Part of a small language model's weights: attention and MLP in parallel.
Each number is 500 + 50 x the weight over its row's rms, rounded and kept within 0 to 999. Layers, rows and columns count from 0. Numbers have three digits each. The size before them is the row's rms in percent of the matrix's.

# layer 16 attention query, 128x128, rms 0.0842, rows 51-63, columns 0-127
113:508414545539517436489529492546543551566441594510408467500511523542519483553393543536511449541492513444502421449471517521521526489568525549467417478568466481482480513631484537436593542455502561630541474482508397545477544461423596454461427523480495524456596504483459547531471519491458466517513518595491545479513396465498486407594485576513567415568488578454449581499488496550482463498489
114:611504455475561556528568549512537457443508437541485594569505462451508441468538439435484456534447384522499517479472484504443549439480521517485549501502354558518483552527501452456412522492580505475526442473438498386482672474537459466463594494479453467468499519579546473503475508513431542562479482488553463439562488467422505510567476573545484515508520562552505586546523521508394524411531
114:662433544486465430532411494614473521411486526383534582521540546550420547507512555582552462461544509502513506527493464511499484490499456466452495508513495430447536449484480526446505468424548524512577573500346522455463543413459505433523458501465532474542514490547470483498550562594527477450509493565499454469465612527477567565561475466516499554536542461416494521557446573434566476511444
109:477422448494548495563468452520485432518528469461425568428520455508494494474476498508435568518530493521586427430533462592516591485541459528501530486629478479523515548619455442547484493448518455526428529454508461488369517439470485601598394463476535445554517470554566521473577483496459547570652536450518522446464519595517557566492485515560506495512577449520436473513532464495498526528445
106:465440477540555554549486426453477440560447472494548508510399593464503497463502574491520471484534459570550526532477413474548560581506422463381436498492515555554466511497539460438426541582497538398468511411538625531435492485519503460520519486485526460484461468470389572464507526506579584505494483579560540571527572460440541417486414516412532609486540476514490483457543561553479469485459
109:537513515460525556493467498519493557522464504484594564367482436524471574476621551465524417459475517442555497484519584609466425495493487443542515497460524483508521509395591483485526529537514490494568462460542461567449493414501463519503485494543514407510406568476443392565492543482546526416463373513421437486447493518554455515538520538504528570582491590449458521473563499508424467411551
119:356531428456610486520543422511490528560441526459438567465518574461568514543525564521544498420486483564459442507392541397484563469513519419469528522557550562440580429516427541509474575542536507457606424533534606534555572460512501539502493475526480567446577541449512479467534479548492492473501509529451418515437485441477531599536524504569525424485472511506440422503464533522494449567489
117:546516525576533486470505566445469455488450399575530522498510452565540479436532478541474431484466531437551485504458460528467405580531481478484572585568487489538498424510486485555501587422511482493579484543445469553427492483489604513519534478511491557518490537479434559507545426556505514554520579454423565449563460564614339498598482481545437511471514453530476445491494382579438472539528
110:509483494495522456483563440552510551482491501418471475452410534488552462527538458573442370501477509480540507472468490503547522524437451500539498579498514649499488487553510481539515432441476524400436578452523537519496484427430485541463538545546517625528485511602489515463566552447342437413494504547444406609529501466489481495492469499478563487493516534455578495445627514543558477475545
116:467473517443465482517515533431530528468511529424564447488590507535567494512505466478501487489431445656490593432440552508529444510489454560550453507527492556523599467498409465586469605584535567472500533446487521518457498557460472536493395371482505453629545434503539485491513562472484476517476547465527408493522442441598542445513458533502506484566468586507575475526480512551414493583489
110:480512422526535401582440582454546599431554541433482576417424527473550516458504467494475495511625463522486435588437460456451470487540568528540509507538366522488479596414605494488557452476544409514482539531516513528548445518438519537517565485452500530497513498501420572518475493473518581549597522531524486519502427458518484516481569439585520540525441491501529433503431533515431394483488
104:544579545478592415492447533458428529484472503511544562473457484550560543511582537554484567556542479529551527519507437419533459410483589575492525465503558499517507511536497468520491504429454441423521454522477534428499492593521531561632453532372513519415536568463516448558457448540464490482488515587562554482460363433506485359532469459531505570464544563479497508476458429513545526507501
103:533547513521477480511569486496503572402484497434428550558504401445538496492552535508547504479462441510570479443572460520566566425519470541582510498552544473425456487499499515450560514501423531504565609563540450587547485544452367439481567433504544524411388504467572500520437529433453491593544504444525564499531513478516510470434493504522491578549426420477576499533477427486493528588411
# layer 16 attention key, 128x128, rms 0.0861, rows 51-63, columns 0-127
114:507551513577486409541487475518476464530502549493540490473494576578551530546521471493435570552478540521554475521569525528423604504688482472489460496482487490384543460574527571474552547491474520494434501505525476481469479453519530515514474504382479493468587457460525491487558510547497385500497438501523498522448498462517435479507430516598546356562364513541432565472466538524546581455476
114:615445561456458502535552497570453528485514424502525554557511464459555519477496522493510563569584396427477509485472447467490578533518482507429554477456473601548454529538521445500514434482476464437581444474485412395458576461483524565481584503442504502397468469509490549502561620537554433463564464501483478424474483447541515469498591647475480579512529497504533485401560574487489508508469
111:528515455513507514477460421560424406480506569487568499511553563486442422541581451489479546514480536428513527485502544469497488546506480547603390411464481540421490513607477445447563420537463503478485535445434554569560532453540440450533458376409509483452467525490439491531618530435536488591449521561427481517552467530500569581527476433494444457469521437431548579471494535494521439480536
112:449503445521534495579464524471522380554534461518516471538522536513466481452498468537402476563483446454537488565506510582472501564536507541559470476555557525531480479493518505519491378473501480418421380495606536439403590502553499612597470473467503451470472484514533437474513504453479508511493584571569518464561368542462538506399560441562581499463527484435538474459609563519489506527520
104:538474441505474441608479593448603483572538381468575418439449526382421521516541539475516536419392454568429492425501537467511451494494424472408521499419478523568582560450502432459508504451502497480530499441559551524464555484567543473489447485484522533505557414496471500482471477511565582571531441580472548505506595531516556476501475480444537591542530493453513558452491453546522468499450
108:564493361472376458484506362511600457526521490462505504334407490570515490559516493537527490486520524451535483543460460552420509496417550490522531548573546502505450536516483547478472508578503449459508566529502454642532428457531486538465488401531474453568474469422514507525524521488545543478507504504444496449493534495538472494548566545470507506494441556451580572452507559524420402479437
118:473573425545533457438495441427528636512496501507473460514441551536493465529442547606493476482491517481478523496476513505470482544559434501439547528500571537380588470503494546491499516538414489569604411527492526550599600534461447531493486468576506578442566475490527561492439516552492398522470494512347423519470492515505470531472555481575488435506507460501381452436473484538530503587534
117:439497580560436451544542474400437448488446372438450530499531459471532525568585506487473521443470527508559464575434529533517486532543491509558492492584559540490456528486510507451490608501478374467549472539463567434467473440489523557584516480527513515506489454477505513483536487503438505555463598468502586472598474431579389560598499521533521527430415473446463474540451507554470468571610
112:506500495544486594434436562420566519554467551510439530500360476521432494516498482535521495535438489496567426524514493458498468433487458467434445586514537549536520561492551494470540426441517507371576568572522511467480511495527448481362460504546578514436612492593550502495487550494490412510519535387504439569503600449559533470465420487486474493463465490450548488556563505502533551419536
115:492544654459595516512472542523578512487467533504524450535512468460510444430509504537514506479521484514442454497463464483570479448584614535468458569509588551514555521475433569543425459569527466467509544596518586434528566532516489536412410497526514447524551496527376476413381560458527432473500440475510462475378448508561431514513596558549524482479489491423532470467510482551478475469496
113:535467319447498503534475560460508569410497523504474504526450508527541500548527573488462435516558502481524477545512572495521543516526589466419523401462455469473472509462447457516583474508540422535601508546486560522482428397364489427530513487492446466408556466532519468415465509495512539581576463474551519456524469488533475571446538379510546538614481511491548442546471461529531522480579
107:567500555453500549439510347469568584495529495497501521454533480453460482484471428513482503471415507579563516554464544474458499482560543503465521492425542463494492575517476447503580477442472398553511515541544473395454374554496478513619529494373535516458488551458426505570482461554501557566481458497555478528473529467509477460506469393612565559541551519490567465528389487446557509546480
105:545470554469528484496490456546434441562491543505428519417588514542454452524560530535435471531537493422425531559504570476488554496508621538476505519484466505349505493405521428459540580533443493486422558537470490517511546572475567524468563452583502451564533559516634493517467457438483578547567458508543472483563351491463497464481530555541431535562497424473508544505531496472537557419489
# layer 16 attention value, 128x128, rms 0.132, rows 0-41, columns 0-127
084:554491505400504513497487536468427481483517465494494510471476451481452574396501574496572569477543502433415431536521556503581539518445359451453603484581440497480533460543403566583524505570471492481497533530586537523465420539590528519515532490528601500465508464538495442582507605394473528509404538438508495510493533501506486510554495487493505449483425424594541483586485511398493536470521
089:545525493520481452332440513537519528519316397415484497536492493458575516505457517561556571514521526478482508514583488413519594544513487522525632473479433532516520561494397508473494462524439567541494515516492504478561423532451485547505457524518471488486534460570510458517551452539493496463587439513511508517491520536524474403453499547503526390515503515403507481540441463530394396552518
084:552468508493437399402570511496544441453526510509455561524509527535483542565466503476526491449512444495539564497566483473476530456442474519412570436511506543489469526436531510490545466525462556558598622562473599425411527560537548481462527495458403474538535394511519578448436530397487514554456467533523458558448549531466491480516499468453592460454475410470513523434554417591479463614543
088:454353520469539492464525534560460524531549498555488548427509483519451482499526422395464420565535537500478434510442554574536528443529458556518560490470487519511574503532498494595576588564543497565483530410429572590429467455523479485470533513566504548417553599448475427523473514463424488440496438463494455495506454374523548597476458496487463448484508601451444489518520460573571454516490
088:482533504444373535516534544536555451552417450644468468533475515494478499589557539432492479466640510479415606435523473586411552462500520454514495472487447554523531488485499448565441506460423568525529575477532550468554404493552517539534426568443519530519537478444439559502499522442473458585464473537524402511561526493444397570545445483498490505500463524525447490411471519510561532530467
087:450607470441543457518473509474443467477488577481535510526454450504441475543547564506422573539493559450508532627507523483503606500490351581428458490454487484491454601524492487470448594542539473528519460463515552480527445529582461556513494575488473467565555531479476505505430506568537500437515507484495520577493452585474398444466503489417573530502538529575452475390613443438528575491512
085:513594544446521455545517506520480538438601511463470486504541440439496546555538615441546539519506544519498408565546458642435499520516511475624461461481440424516553491454551549453494515512357463473508506466382528494551487446542499468489537487544487553548542410527425508459454503417504453498579503509473470533556471524493467437407423546511501609521501602459474512510547573464566516535499
087:494485446597540447502406417522523414472539419438554529540563557587419409484430552534494535469546519534509471425497406465574499483420498438417481433505469500500486521537534509548451537520374538566479509593531527428486453480431533483482542521523440553544511454534504527554495547535529529521500444526487542471499606531493544490467486504578490506440531467422499456402603510525404619519559
085:573467515491520428519569439523469430529514605576381498531471506466527494555536410517568486479436455448540541489525448511593527499516536525495386525483541576476512527560543505380496533486404525504570407497632513556490455502436477454472559553491505428482480477572385564495440499500422540439513560513491513450436523436457534600517487433505506512494435493551525470542580390506509483496479
088:534588473461463554455458501490468519471644533499554499482489457424465543489476469569563436585434479485461506433518487546489517480461444535476521513490521536489517447525427457552469569585553500452442469462513471455501506462395519484535597432442579439479474422552520460557549451546515544450475409523494432526509401507584450572526493461593553538487490450406414499624527487597478594502497
089:449508490571560527450491485468512561434498477495446409557481558363426548571484483608513503450510481465533452448504486611544522389495464522546559551520541506469488519465490539472494526593568488511530454498423564502537447521450557587486490506430369433545515460514503485689556591537459497561522484501564492450469530552538541436466471496531441481526511527567504524490494481420516446471432
081:522433517583487508525532486498464512500501480581496504451486452569558425483581525543437539440426472401454484513506486540493568449505519518579553345498534616513567474416450490415498481534543446519444495465479589511426515554502531486505612459458524555568511525455426522477439491535492571498527555418492375523482562492494562496466536517462491461426490572560454581554477510536474559392434
092:500555456523494530514432461390555490521458472441422538503504525512477524518418494475541543535497474571587496513457535584507513549536563569468445479569538445505529482602588517541550527456447496533452462565417469546404518554496499493496534493436598447443502536457413438449521534463559544597556514525537439626503536521506500580499449559485420468457519480654500512518490487573418473423434
083:450483452454607509535332452421437439536552567517463539473533634459461541541510500498472441416546529504527540528472350518513509483493485592558499463515524485475433465486480504526425564462515479468599512528562463462489445455469504516476570494477539562473602473570419591513438484514614470501492487554529531507529457538541535430508552522475536425553511506408478485517467520393521467472513
084:588487528615520461478473422522476541488561466524518554531463426423556510564509390455566470471489476552489625536456578485507529562533541468463380540563531531497565578495483548521515571404539559459443514514412376578452525445531471541477516537446406522573514452561496425446547510485502539514413414501550442480482476530414450539515536449531547539473539504556532502448531489476514546503560
085:505447485435496395502505495493441440427457492591559583471495570405461489488503518480571536522486499544568348533465641429477545498507564453422481592537553538497561448494463528507519533477469528614552485519583501505488501464545558536461507571523544454431484561508415417521525521550473536409501562524492538596412549540471462419472490432471476525480551475603462512539505491455468473534480
088:516463539469480461486548430477441490487529537452563550528469434595495438403496426573558473521491400478493507557465546498610572577482597488481557492477464443529495522579495498478440492483602566476503583506554521545557497513579512405480499563420437532498593399500503520470532470464361480514532570537512594548543477511517546575495495531492434498474414520530512440458492591488509481541397
087:445432548507479540557462418513461454518468525529502475504517540456561452490447626521536529588449412572540421493538445608548446511512523444437472596507450449509520458455505432552510409499469504567458497509511528560576549458506500493511547424524473480461458420473503550516575450504474514533429478467503439629544463479619549460550471557402477491513423539545585459468466576441596505488554
086:485544549505531508455578447600473557500537552469495480448500462499482505562503390449425518509634489515570559514443505488396507431487602523518534485533503527528598433531414485473397451505378452510523531590542516511410545494507551548479465529555444566389456400483565503476527464533589546449483471506534590572482539571532512578439444477511467508445457447464503482509456550501452499491494
089:525462483471501542633574480524522570506365458468573451557499459459503507582446408597613478541464480369443461474503438533439501630543504535552448499464473574516473545503455505490503515493446488515504488567430570541521490499477472525473537489468515538537494444483526492598550512466515588430442443437524457430394512474487585486468466446593487479484529532563513495474493543597428521539527
080:540504478412369520524535537533591473483555443578534400496503444560445549475445451475448511550512543477558428434495473564547429422515517491510506523479543474485449411583520530604416448474477585511457508435478493511553529569428531558500459520476533472524480445557493557472472486485559557534510471475507458377478632471528533622569508476587448514458561495529516458557480520406512552542498
080:392456466496567516449484522571491518529492483636578495522544577467515530474542500447411447480446437559537502506516474468504574488546505480447465493501558566519461528495480473543598499492448533481545523446492591492456509410442618535508561426506441568504375489517490496563548486451505406516496445534414529367553482540444459399492498499583480506499473603505534515437497479526384460460482
089:510432553488524407418514528467495510439428487602467523456478462503527437483474581462525556531441534460506626523508464480500421445582448507559419496532442549480562506520461508544537511493603494418456497487526485475552505490416558546500417542544451493458536445405536495507520581544585548506498552530484448580400474449556513461412544438583491588496455515608582511390457498525488516533482
085:478422509488572541562559429513529523546451562385386490480482471544508605578487485412516607495447479462382459453458543512466478524472565536505564490568534520491525554476577430472563510549520518428439473506464590507560517458479539443508419571500554509512404546524478490493514427588542510533530511520430414424481472449561480534543506516496496542500428477487529564441525484367505593533471
081:536514477405520523504492591543543496500477551436453634486503401523546474467466547557390487470495544484488527605479608527471383510496545417511480484524391478510537477493506496498419496492554478544513499515356516608413507479512529554532531412516536451449594518587503555508459479490429550517443477530442445422507548527533571475571471497591456583448531521504475525504513478513431505541453
079:468548508523533575482450528430492425477575462532470438430504534460440558554445547454437416489530507510490424471488509448469491496423495484621532542556503488467463586426518420459459520570586511445430517596514478435430553496455427469523529503582481548414503472513406635473550513551481583442450569560515451537472486469381476532550535577547485447493489505492569542501559561548527498482550
085:500527476441525528450559532437509477521536501565504410569513531515365421567465469524412501534463464563456509556475442462469556505561483483536489486422535475483559541509469492524517475536466431500538421558480418481396437484541518480530505487525434455515563453594451585595459402554604501449470553500422552558409431422447459619477455526562439481495538533523473523534551544508456446533570
085:485590507450579512571436425473493548546435483568462506456528551422548546571606389531507481555413553552466492435476430478466445452506549465495567484544516460525429479506452483458528488526416491432510544528450491516579469507598553451516538476465535563513415506523658503458540541529569454477617490511505555500500488517399461570485448457509525483502529484549462488411511532587496425452568
087:543530546525495498429461538484492418447569489483501403521481515486595483564525513508541476473456470504533519460511566453518421474547477491416568428455468477480605390510496484525574454434606525522509483496500592491538441617505445432501566364553564459480428495486490546530544416451487562445514500530492508483455540530532458491447517494513546556495458428562498451490574437645536575430431
080:544451500474429466474513563495457549459523454491421460541538494558552453482507429476522453427480386497574490496475415485452473570548602527454619536524493478494465444511565548580496528518584476481501580451574615505458515515516554510495508413434506573508539489577488460587446420587578507433466501508454435486489408571470520486436514512431478439511458488486523482523527471461366565416533
088:540510484532544475370524536490482510432371498462585425549449444516451553497519545472521447479479532569494375452473597553519591455437417523511460519464506464475531481540619446540379510553536535487502501488503488465510459528507394541514538570483464497479547534473573562570502425461531553511507550566518480476550422458547509453369522598478567502491519471542468501535548540515543440410499
089:554575506519556543557490489527623435453548390602492534548531551566459596565465608491479470431532508396556472488455580546434520591509470461477468499498535545490524504627483507555438538587481474481535509451413425473501447498561569481505540479465462455472466507468476480461501459438491567545494500404555486481377477572523518458424525474500487490519476459472535472477400540463581514471430
088:484502499526529536546524510550514548514546426549541568358517444446477412591459484539581513473466567531517419447477444537539500505511507539553535449458509492518440527532436455527425375510472506462457548431540517499432561455529578396480491440572431481495601548480529449545501529513524574528621489499515526528537453458477418520493557439546521441520484415606404520511496565458552502598514
093:525444475650496468514450428549567480464588435541527424537447456574477474445460512477571507473537491424500521573594508450500440521564448462526500475520475519500503491491583530462424493527406486573585528468480451474456543578498545459490425518504637516491500569534410359514520582442542503464503539556518613469474448522483457500464497495480481411458564504465545519472433455457472494485592
089:468564504500403454547498467564514471595460447535533515519536535451550370531473482417537591481445527487521512501451513460486583491487500506483464464445390440532502426483579558479520460534535473416538549565476540452470557523439523495467519512537480478549539540444510416527536517468440504579411479455455582463423567574595475493434485527522447592474497541533425511563569568415600422515570
083:456434563571631527451469452520441562451568448419577469460494523584489455590493491498423469602527499426447590529517494553546430516497559440476502456517492533483428478484499469571466449528615485499581464510497439470528456496551582495477440563564530564428506451547473489550461549566491537528412513515455512484424443544516435579535441461437558537510536475464485514616454562528477543480439
082:472434521540494497593467509465541509389479454494616531512579483524478533530575483430457528437521445465423404577585530424477569514460546451523521437489557519521530413480428545598522519537564529504509497523537482541430482476549373526489474508490393542477478488515448480587500484447479436560505436481456490580507507378500484449415449455430526546503460503451515487491563516357515479496442
092:420553467491497503446494540464464448483574535436452554488509426471402630509590495479476517449634503482502435525545422555550478556511501486502516646517503479477523594493535571504459468491445500446513429464525608438389558519544513447470459554469422534462441450543528513532536535471569535478544552519470461493430579508410480401456474484499484492556513608541490527506448505453569455506452
087:488494481467456497429505506463468395553458535552505583518508465544538563493525476536509495481511528502501611531489546579451502520465439466478550450522454511495532571397463429562485463460454461439435513577525515493585590540442495532474433619549580523448496554500453564380556474549478505535523539593533554451398489397514602570487510524520502444469518494534489571611495522481379524520445
088:499663444466514545614443409551539531487573520519560523586530455445483511548505499554535480566395400518514549505434514584475476508484537416554459587494471533521470490444509603499453539517563504475515489473481475521613496494540490518462470438475570534546536484504566588529545528458430525499439490531531528481517536385535505388445427545464494506483488459444493571500424606506437476498548
094:550531521406516529577475496507524527429535552477510490493493462515480511510457471553499461516461491593585480626625580416588497505450434526442467424518395570487467468507557478523495469478440520525559448479422512486546489563611564509459537495541433507563523503446598531489500464626478467554532509454528537467452487479498558490490603499516513404526418564568553552488486544384435488488455
087:598583418563582469493515555506497489533511506529535513538500421471455389531516415475519510515434557534532416546506551639450535489535495512601483444561523444504442519497431505600488502343463514517510561505562496456613455421506591421444503504473453545494474491512424523508500525449486505459595500567497532460454513548609470517514521559495428490477530465559412471562536485501534514445497
# layer 16 attention output (transposed), 128x128, rms 0.133, rows 0-40, columns 0-127
078:502455488525496527491495526423507546523487521513514555556501567518522432544462503529467451448490523549607523459400481470471501448507563503534465407454569462504438471527414471430521500551607560471563505518533372537390532528481566549449606509430482465400472661507453630533455480381489477463497535470539539461542504480513498492533525487538494528478463527495516488508543531419584493534384
083:474455505534499490651547493464490555495569578498462527405550476509471481506545530521510449524472572486493466475514498559497481460457542420465499520609508374531523430530517513480490459481505478420516490340428487456420551480485524427447486522539555583533486460471516544458495484488492520487490553443568504481430473495550523495523547465563531568408648479346591538579496501487556537510463
080:462487472512568468540516511509449521471484401515514391455456480498533547525481550558477513476503489467419429508508465485540491450546509466611483524502462502459564489580475532473532564500460396461460459523434429546483560525498410448532531522481467510459446600531436475642418486571449538514509561399574527564461552461518500472535520556539471478504631570516506464540409470472511660530425
086:534544413504525418566568465470606490459530476516530535632370497556425543445504542516488554387520471482498520506510479458485507528465461501556508489503510493552428526492524544472448536466524575431522524568509527514547563515473473519441461535514479430441440391491527496501521579504475472531558476461500491478617436445529532464667503518523446552487404506521432534541576491445467505353504
086:497500465412529452527525500484397512494558497445521506460508469485587526406460407613482588345507553541574466496452455564478418511516552494545481546479543521518518532531455518515501460562472462497451533586527411501508604509469430480500543444546416535491552507540525411491495484509446508535488580426582533437524527497453538487468582535523479499565579497569394511484554396596474456452490
085:548402491549461545483532437480478519507496472549585530468541504489503539577478493601469413498543457575459476461502516543467363471522628437497487452592487500451478493492465476492490424549479472546492520585462532526626508444518481496521618412514502523449423499484477439480522469456533442549556570503502510452470506515484503532427487494495543581496340437514566462583498555467447607459559
080:488498495507480486540501425478391523481576483486524465553549523611514438485479469502568471567524504528432574502479578451518478499602563526388570516471520545409461472515513474569524516465482463550487572581596536520409521556370489496491436458440566483486435502481470394483510501604568457471532546478611483463484491474524496500540573458524439494576472369508566456484521434469454472467560
085:547567581474483477501559539564486605439525491555516363421478541519613566651429476480483498495408464477490614421591518477486538478538526450537445522471484499440509435421453448455509545487479352428524487444526466471506604578519541546567500491494462514528486552466436433506502523503463508500525447480467531500455440491476540517493490545471530560528538533466575583477416500459526516539464
080:417563465467550543417426492555432522498506449547609519512503554484484556409418586433544599537486559551400417472434459448424474432452514496508497549588462570503468501489513447481589511432559528445435483515521502480528508510552512502446456510391523484507480430445581475567478536504462502563548517553498503480454543470509351501410493568458550505517545555532494491489492558522607530545460
084:512523535513398564588550525525533524509536397561457457558489551502411509489500577516446492427555503414428525399462557457517451534518514431515520467520480462464589618529534478469485519476550571526570480479447555533446493517489498463429438518517416460476569512475455502479502558400437407522555534464545496532480527575383497550482508416444475517554489506470537497405586553506543427613541
082:468454506515516515513500471359455548488430564481517481420437480556539560466585441413504577529466496563436471464476490481470515448591547550545491466519496484395500522506584511529425407492422539478517471468468464429526496537452497480532459509505473509411470491542512574522599478403504508499505428504508576597493544571477427553556555539516600539509439450459679538559497505549524470533469
075:409404445472560453529510539498508520498576557509456479539573522585514507470327450499519512554566462521446422536427506490570559476400440548505513479557484436486506528464518497510523537468465524483475581547516451445543504476501445533470479564542489444466532543486620395589539482461585378438537452482477581535582470470475491545516410499551465469544411585471464469518469532568488479491531
090:427508540492546433462448490531603525496526561451482476513466468517465441494583500544497504476455414565433511460534554503459513533495478525596577551451433537458431537490545463543490464548483631512525534422506454554525499488624503561581471474534491521636416515576538507444439414558407523511497413460538593484527495472479444483478479457525473505588433572471435477459491416405540482540524
080:523525502485469484459530553556464531482395539472660451452473473479414519513431654485534549449467487476509516462520602416591578489543528464437509410547529548500489480466490485544563341463518488504481511495554534512490518486483489455517534530601528492487486520531452539441577536476434494492417551497499553483484606502424512560458472505466484600493547491475610470541437493435481498414460
080:448530421390504539557501544516502450489479531510511415484512471529521500589619620507476535520473504568575451442468386488494494462465448455516517563467471573529574467478548421473480570571416456502485499498436532518484477497501491543587515487544500467486491517487584528459439543492472515565574539489491482515405568530613450534483509481345477416536379445534404481501538544510570469508527
077:526603459472538603571401446468557476556494485459563542498480521531449522497488476436424496462450464567473545382514498490489491461495548575521460558477416503539457458542477541484474498626543500497487543518507493533502440515445629468551508393429439495554434528462547569605469399480476455523505513468457524406555562511570489519529423474527580490441533540452496473523460539415597475429528
083:421522442566489500443513486517563449517489509571421520493555597390620526493537565457388617590455543498489469506481443494523497519523473510500505462541491458529495481443510473470542451591527488513601464452489466560475538506429416583433512493414590499581453575515541530511545551494505499513499479511507458445517503343572445405503489443539481490597562444472440476494483492553480567470509
086:487555515493508541455500507480579557536507491402445479535358499531539579490573390411481454489496554519566527464531605436506512496541523570509558428455446416569419484418445492574545516524537520539513455461568485517435461438485462489489553569477505440450491444570487489580546495561474477504479564523475539428479533377527509545485565480565461438498557420466459529452560543563457522602449
081:491549440570452482609406490504503472537536469487507432433525470519485515505457517498538499520517559510467608537459469521555461520521318441533413567512521437580492574463519451511550490505609540436491484450465514538512486529498468432564520470518526489484498558530518469528527391522500543448510532350415491479462458521463460496615529611452487567558575507529485498450472476517456509440618
081:425511495521490396496487523477467471484499567478356524447469570605553519435451492543369533525535626531593476464512519457500515466502513493504394490512474550437508516522535515474505528423499511488490531439429429471533475471531541377556470520481486476537431480463508473436548573554530422518595546495483483577489451521549493512470555531511468572482472505468507585436567520454666495574533
073:410617546444567452452451498428449520574473407487436502604459534542539416461397515550586507476467533434503564541509455468422491478569506402549462517510496472488564553443489597461459543471513496481566441508565407528496549535517550508517494462551471606509554510473566498482497530405512541560430488508474602549533463489438510532527460501529538460528464387573489512441529498539515415564474
075:538497540503472542523516500490515510506538465409536498526377517563507513548497444504519569422544419548486486504515558496471484547492411550519430441599548575420484384480474514494452467525379435410468509431547521461522431515507503467433470502513407425475557511438535494621500572536580535519447528559510481538452535532554530497529456468404473522458616543463513615494575472527547474450576
086:494511365502562487538503413541442500511523523485574484570481504438556509446499410502479463508521597512554470520451500526517533540354505550565529488538473460502539471459465560546469533513472474536441412487453519373457507355530507431492515469443441520510516574603467531470564423536485432556492436498462522461501520580520537481538474458407495495563407467591535592586533536469501517559534
081:628522550503483458478485482424589431511530559538477415569508490457527464440539467524498459545499541537564450513549535493511467458457433527482523533514436539545514574442458484504532473336547468588546446527576445532528423512427467602459435503426436510492621407448565525514433506501567493561512424443559531484466496584471411519467557574509413494496480505479557546573472496508512512537524
076:545521526535490432481436452447542493489397443490390489515598495564415410475460493548593449537480474571503472405522465495534609538484406430488593499491562452546552501527537474443515526561485509520548442547474484470557629578515498445491474438475495536428457511483431460477423527580537480489524505480550628436537536493466523490506447461469450473506484502524478570517595550555595429497550
073:517481496478476446531476513534498527366436464516595511459455481560500506483428517440491462480605518472489484417525486481538474570530471535423545444411521477519543482481420588633640461477521385521504513537476518604558515527503551568502518526481543477501535519652525485457443548434451469502466423448505494546490548599510482572474490463482573436525470532452469572471429454567494486493435
086:543509508549489398505409490547442500526456539406510565428501542533472495500474477464527470462567463473511507441459566492521423586526476475538368503551455541585481514461548451460591477477544538485454551485468570518535600536505574512355490491533492543491379495549569413494491558501485498565478469499524496560512532606478583477489479477371596486552469476479542433454565542492493559462428
080:528470456536487498488540604593518435481572475499491507453475524586467535397510543420541583471525357536490539507585504552441459441558487539448423521551490494425582514537543436482531483442502539473426504401582531530493413487473533453464528542538517523592556515508396493380473462535597536491442529461513476511502453540591525489428577526492565432579509541551475470482492471441467439497503
082:487469507482471524457577508640508560510497472517479495496434592564436540380471426478423446586505394505395493503454483572512470560465528561507569517476486489552480545549549488437475622519587506504431442502492435502497541473529474561466559479477506501502531546501500497517395503462479452559452561562450412565411546424413446547548455509506479440501507562433533516547544453488511451598552
077:438585508519483528447512549483566447505545623436546438461461602500457527557478559535491529542545358422549507549494508562576545490411472504538452447539446557591507479412535546445462508436519484420567426536421433539511445489492513442405467429499519514448447520534517514583487582489562493459468538486513502494450557519430528551522448470555458471528612492444528420481498481491559453557558
084:487506524451506473646442433464526518430461570576495545444574538498524567488546496462404472493577445367536540563483491431464386565580581504416546492495535451440457466514486566443482437518478536508420379516550510506539571445507477584535430445535487541504490507485542527506509524524489471464493513523569443494473505466465462562544503474547504542487361530467540480562513467526389518581516
083:473548540429485414540527501437452527625407480553569444429470459497524442420522420550524576464484419574585437535529541408462461480484502507457490514429549520510532503409414494484452489589475580489530513520473518549483505549517559464549529575500524532555428618511519455501522420460495392507577522559452451538569568566512470557577525480524430476423510547512539510468457455456481474528567
085:441502470538495444578620568509575424457508459480482469574485582602555539466438504483504495591522511491501557532421460503443514459595480445485488638505532480492548408524490551533501427499473523514545451584517531535493476539471531504472484616506417521534456512395474528451608401496455464485429412456471504505559527546547565465494487556526495478509525477476442465443514575375422504523512
087:527549546493526434456448583406473621501569535512551515454569538412406469493478569553555485557445501508523572538439525525510514486455506455559453524391514601487453476424529470486565522605417447410481493512474460532413533487514595458546489542545488450556494497426516569505429421477475447502497431496479360520552534464540514475521476475545591513458489443512520461519435507574543581496500
085:521557421568516520482523538509493522425518476413435460485492469515495473530609441577486482637492486471548464520588428505530498466538553557518423580549566543488480512527485535492474458524499534528435498526557492465479503611438577462560490439418499461508559513483562423547560344518505498449611505526457501510571448395375495482545481459433490468492505455504564512420523528453443537497428
077:625568447472377467518499499436510382547497548552486475561510536487495527514455520494520440436463571536510511461485461546579532469482421476545531387483464567612523471484587428432499456550485567509413453492477459535484556483509525540425491475503516429532488575500459534402522513434489444506548431475476488606459544467450544535542537526530522494564540515528604517444444589549436576422537
079:471530417466413517516540430489499443511348504501503464518480471498502481567494475507433458493516438510595590470448553520563476445523520576425446542557458482556430518493525470471447560527434414503506560533553462413504530500521489545394555496553504428474487562453570493502590591523545572500481463495555523488549498527572454562661583472552442527429537506489419531501446476495519520444422
084:518494552421478526534580502482483457455443537507554518520528564485528490503479480530557542545479474606436569492495566439439472485578502525493491421513581466528475423460488586558503545463554477555482554585414456550556467436473538443522434441498528513420439579509473527508532426518543530496437500429610561554406487548574408425557520521494578556452447399513534435467408419528557490444469
080:563486435533547532515408545542499534502530552533555540508500473483468472503429560603474468485528563531448404478487450399481558578512451450539418487500563379648522511518426504462458414458606448575486511510477499480473520412494513507544456473520474482630580445526507440417398462533506474521461396518577530506549540468512533438477510472533505547555533566481438494561460485561519461517503
088:513509444553465446534501653476510508507376472487465504442506501440542465469491479462512593513540585521465518477544471482538543512551545538459475427453485469512542488476553395515509487589444414557510545417481489487460462529463533479537456438480471434490530416495478511470525527550553455477534574567575429450491454498494484594513539450647425465579495481593598433434601476516549482584489
093:505397458567588518433487513422478456579481458525496519551489580571562507511563537427492437462477466491533470557428480554479580465633460449525484524587510504473470497391421505426547435596454515541529471452443507453541462427446555544630480531448584484492477496527489418504470493467535493536427498536501463487505465492537488581527440538528441589427535515509539439538513430485504592596506